Weights of a small GPT-style language model, trained from scratch on English Wikipedia: vocabulary 512, 116M tokens.
Each number is 500 + 50 x the weight over its row's rms, rounded and kept within 0 to 999. Layers, rows and columns count from 0. Numbers have three digits each. The size before them is the row's rms in percent of the matrix's.

# layer 16 attention value, 64x64, rms 0.0874, rows 0-63, columns 0-63
104:500577565509569503566479465454494557507500480441546370473432516562481435406455561462382512496546533474472601437543492513508480510474540493478414469539563479535601575546440482447471463510503502
108:566432508500489529425549532599566496580527494548483584510467569494473436432602405475548397467483476481526423539513429536540502409488512421459439522477429584479484434530526530524517496471488475
100:491610548472518475516564458447427451586484457530494494467512529373560478517528492586501562525580448438577435529433542501456575501522498417508547556571473476482524437438476553536515559518547432
100:437454513502545469605478511479331495515519459519410466557469488424535536438450475517563443503523433535482541539478472423554497539412484503476518547446519527471573513477557437432585459515423479
090:520521486472502453561447582505482489425579511446516443542525474569520423589525447478458519524513613581563573474523531541480495458420496399499457426533527472493457532543533541421505489364497535
072:499438533469469493503541569515523529391481551427463442495547490575531497460488442526473489461426526396549491535600524530556523579499420549498423554458465550487429454512531458596489567429550578
098:510365403445471514552547502513512497487453552517489541544525462499536478555485554458547522603405386509482397491448485555546491391524584522526450534529434504477459506497467448535547520445447455
097:581582512484537490569435484507494580623540502457499519577509454410517443441444483546553464486553595545518482513556458477495474504516491502431541353533542452507543453498561518505419555546494550
106:457461527502560504468553586509543480523433534508536428519516567444492526592458543532477532508587490466372541538494433587645520520504466442509449490471517384520521550466560549503572473472480478
093:469585545544542527650490480508432547493444534390531494523471441581438575495445493496568435476494396535490488459464516475544456393465524524517491476608478536534548436513510430450522501486527508
098:560489425415483520446550496481449428479542484514535461474413602486495482526437467529453389503511520420496581458593468536557424462488486573433423575473562488558527523490419459491521464482490568
080:496467570468513480607474507511449492483500494433517485397511404505463479499528410462520498487446456545499607509500452482569451505543499502378497531543486434509561590531594582489434481599458543
095:486451620432480388477472488523372501495490467540477538486571546493465585480536539542533459554537438516465521535485485584545630464451520472495569533533451567517446426496546524488535457453569527
087:493540544443570457540517492416529548498587565498594434503566482494451433496517571522409477570533557502487549495559451505574537545493494573374519538534472556498435506412518514409465469451476547
091:443496462477524522460475542445513579405473552500512444531540484596473559613505494579512469461449444556473446462607599440506549413573484474581520587529531547444522488509538538537542496464534472
089:520508465515499500535528445415537501454600489531474435574457457476358571440477373539547486522475498461509551459522535603430516542591405465460524505466467513470476498507423497444536448526474541
106:575512569507570424577451538453445492506544575456545475503531465523412587494512453565540434434476492557547539457496507552502534520501519488468545502516526493442501488582414489438590457656500452
089:450435554447423432571504484476527561539464470498511519482439460478464568561514467662479502391507485485496576527448522491514610563476551449459513449559465489523554510567513563454518418539449495
096:465488466471472533477512526433531441511480430509518506604484467458470486493556597475460511530507520509543503413515534423537503537441558487524471463562597536462350474442540435477406538548629511
087:474523470451563508500460565472443532580371521420449486437557534506506436488549594550468578560514576533488548474496524385503448475608532465512468485395527525507548532510557483502492537575473530
092:491491449526444528513453476599505416468527558576518565467530505422520532483593465528574450520497563519466487490512492495416496503511473532513492520599458609440450397625461526507546464497404453
085:447543463456435620457477473499539498400558551530498417549497574537488487504522512421582501455482451521415424500549509419539475444514500507483514555578540498553552497470442445496539557500362462
103:536536532510479502489497479408538535557518491478498575516508477523464463466505394452465507447518575469542501458454439561462419540425500593409458472525545528473433472570557450566399569490419603
102:479501542529437531568506435472502462578406427319570440478492491476552525473498449568432470552463599435534524471447524506521504468507510468431549430511507443495502486526578550548546539508560512
097:549486457506430459433553494540515475453386525495503493492455563501494547490500512543545397550511485458597544583529380615589409554444518544431489456456492503509540498494560479505479564486432483
107:453492499505524496589545479442458607489463539463580474577526465455427565577490498535375446481553470628510508418523555417568501581466468502511538514524500524462536588495511425491497513449502510
084:493462490597488522409512477409552465587561497491526516547546532481483453520541484552548497443558477526551542514362493492486496614423457483421514442430597547442507444501448452499518562490564484
103:474545476528516380511510599462491341562453499464476494467534516512444513454520512493549497508613498472519506544520411508595508522414442516480498446436514505535607591512451476427518531524534505
091:555632487489363595457517431517591502529512438501455547534509451522440447471463519508474570485427524558528416535456509461453503523525563520468481479513470442469417498520561567455488573507574452
115:645549495546506427490445551513504495397443475476489408562482531543438527548474502440519639476407502519497599456539530531556519463559462520491477568404511537527516457495471476515537532554485481
090:569514467481440459521537450496561525419521486416489387515485551520432448430582521538493458510462616485464470448525482457508466537401509548439430523407563490527523572541591445487456457535456519
092:525520426556526530557531487555543483454471531460474496492395536424456441571477469524512594522534526472464537433404466458503463525433567499431442597476509558485531608506426488401432439527478524
110:490483569462473538589426418484508488578467541440573412448502495470594452472574491450524402578557409551472556485461478475451538498498429530505497550501540499490562577493439501564528468511414558
105:499536457553460499549534571604541447451480478458478468477490556554582414536490461510465482533516448519461506556490545527523455399439473415512518474421549437499549394480532613543563481416457438
091:465564426410406447501451480464482500503454472485487484620486542579589517485467411574535469471489538400514532464530520525624488455547474489512521495476467544509532610500464553556495563432554512
099:568495438474423566511559501470515546447451558585501481508490418557540571531501480476446533514471456546514530479494421486434341554488483494528597382448452425511501510586524492503502519546547529
102:454521487571549575473538494496585413512451453572510505541462450500530494529554531512570514576407426520447388433557526460464463409412436507489465477491493518483514576452438480482545409513563451
103:515513476470584573470540485507526480529493515509452571472444604519582480546492500525471436438550560496451563421492482571414442493578513502458465461649531576580482535490586503508460446528485441
114:526536528472514539528479418544421540434521595530536461503444520453554571567368525467500462498455490489523581439518543557519440523458381402500437484575519516586518489516429510458474455479494558
116:447472598520507486533513521542505555541496490494566546496522532444545491485469568534541510523611510540410449431558562532519448484482526584481575486604445536487530454474404479434499479444565637
113:441520513516469541445482433506500501495488489538531518545546498465516425614543567453539594437480483437611479465460531433551549550520447620475497472482509601599530503433500562462539508451550427
100:519449434440519524510479482552484447546488568399489561464506561435582441540477523360582478534546572483466543522488500447469489476523475579469484603459553429514536480489440452503476452561431585
103:465470504600422524455568565538496529435543557544497498555536485474587497499557469485562446468522596578499367465535505536532461483468575451526488515482584470542466590481496555430484498588555446
105:575469449466548456570497522547491549514538395521478562456499494608619481476538428594538489508394506495457585549491568458466449421511477487557534491500488400514457467500490582459561506523460499
102:398518513483380526455507478429598485524519522560480469487446462456510470423440503577517575569515454461510538535642534523503530476406540475482550535552528462539500445515525563454522607479454508
133:524501443494442515576479399581436488590512497565462489477496443459553410417503527531523523490526476495563459462508543504480420425455601410618521479501513521571536569521439490576549514496514446
099:437509511549513509485477502426460648519625600473536450564546459513526393482504525422535483564551525537467465517523469492484551554550465498478451469503530442549514464396532414529479506464413483
103:412552476509546456504471557467459545528419556484524434496480603434515563513457470464481441605538524487502591527443525451363541547509455534455567531464469518486514381460583439474500491492524511
104:572640467425529483548515498556546538514517516419486420463469485482490537475467538534585445455521577596467455532434475458517390492511476477597529502459557383458495538534468553465474483560502482
094:591582540441433491491468398491560471433548558570495492480492448429396444528543465487455558458562506475466539541545456502514554452531430413467590434499459472509514480476430521506501462415508588
115:548495521530475490500554479493418517601526478564493515468412572403520479429487528598548400494540482498559515539461489627587527436463512495508545414473488398562518479501533499464467451429541509
100:587524478531432589452405509431476522521418590461541492530504436481475474584557535573396446465430478473506590566529525529543510467567469450517507529444591443483441535520531551561506464476518472
112:503438509430539533430540592471526482526486546532468512512514542410455564510531505537473548483453526409449399513579484481499536472465545533438421456605455553433478473598491382548499532440552520
106:560529449581422532513451471467560431568463494472531429546475494551502532507604540500550527522540454400591513506565474431524615426487536462481450509437539520460513472577558498457436558575537481
088:465514490446483515528517505542535439504545623550485572524527444453552414608493476454498403487493434376427540526478500458519430443476502542467456561498509570555415458428556513533480486456511572
099:568450529587466494489558527592599538550500445586527478404530469608502471414507533522563465549491392503507507494429501591464493539412465542531494504442454515552528529486415509489484523577526496
097:471537422520379429466435506438453400444528586481432479499495517426527605404476521471541543464426496399504496477514492573420564459502461470505545463550453445525500555493540508489489555505441506
096:554468492524428545461439466501543507526491429582459498553522550398516577479548520497504523485496567539554561615528449498491540455560571431489600423456511560443510579474447429546507467477591467
097:616493405481511561423531434486560410446521473482487526559482478506472534527480453529474602438504485449431550489411505616495442515397487452462553500514474504472504572583440513476495508530518416
108:421540467418486400450512529552537499479539528454522535460534431563413549581485496576511480471540522510502581536498552504430496528561569529426535407464448651462473458552568523493551502502478494
101:561466487413495485510542452490429470465410532460473353445571481451445475526480513505420412526507513501446458534502529479433515534575504572389537534545468464589589522503467475458529547538455449
098:584527613463557471428434498479445522455497457469537520448479594523521430527485435457544548482526511622425498586437499466445566514534479549410466496523461479528614543526561483549489445522477498
110:492527524411507526505502503460480481470527555559457582486554403489469457466570641379445515490487534539476505556488514460509466444594514507525477497494487443460543468536574462495496520379511369
103:438465443542457499416524460458442481488504534476433471517451471566427572530524559628453476457591518398432519542492442568515525472414457504518494419525438509418450503536433478488518504566476430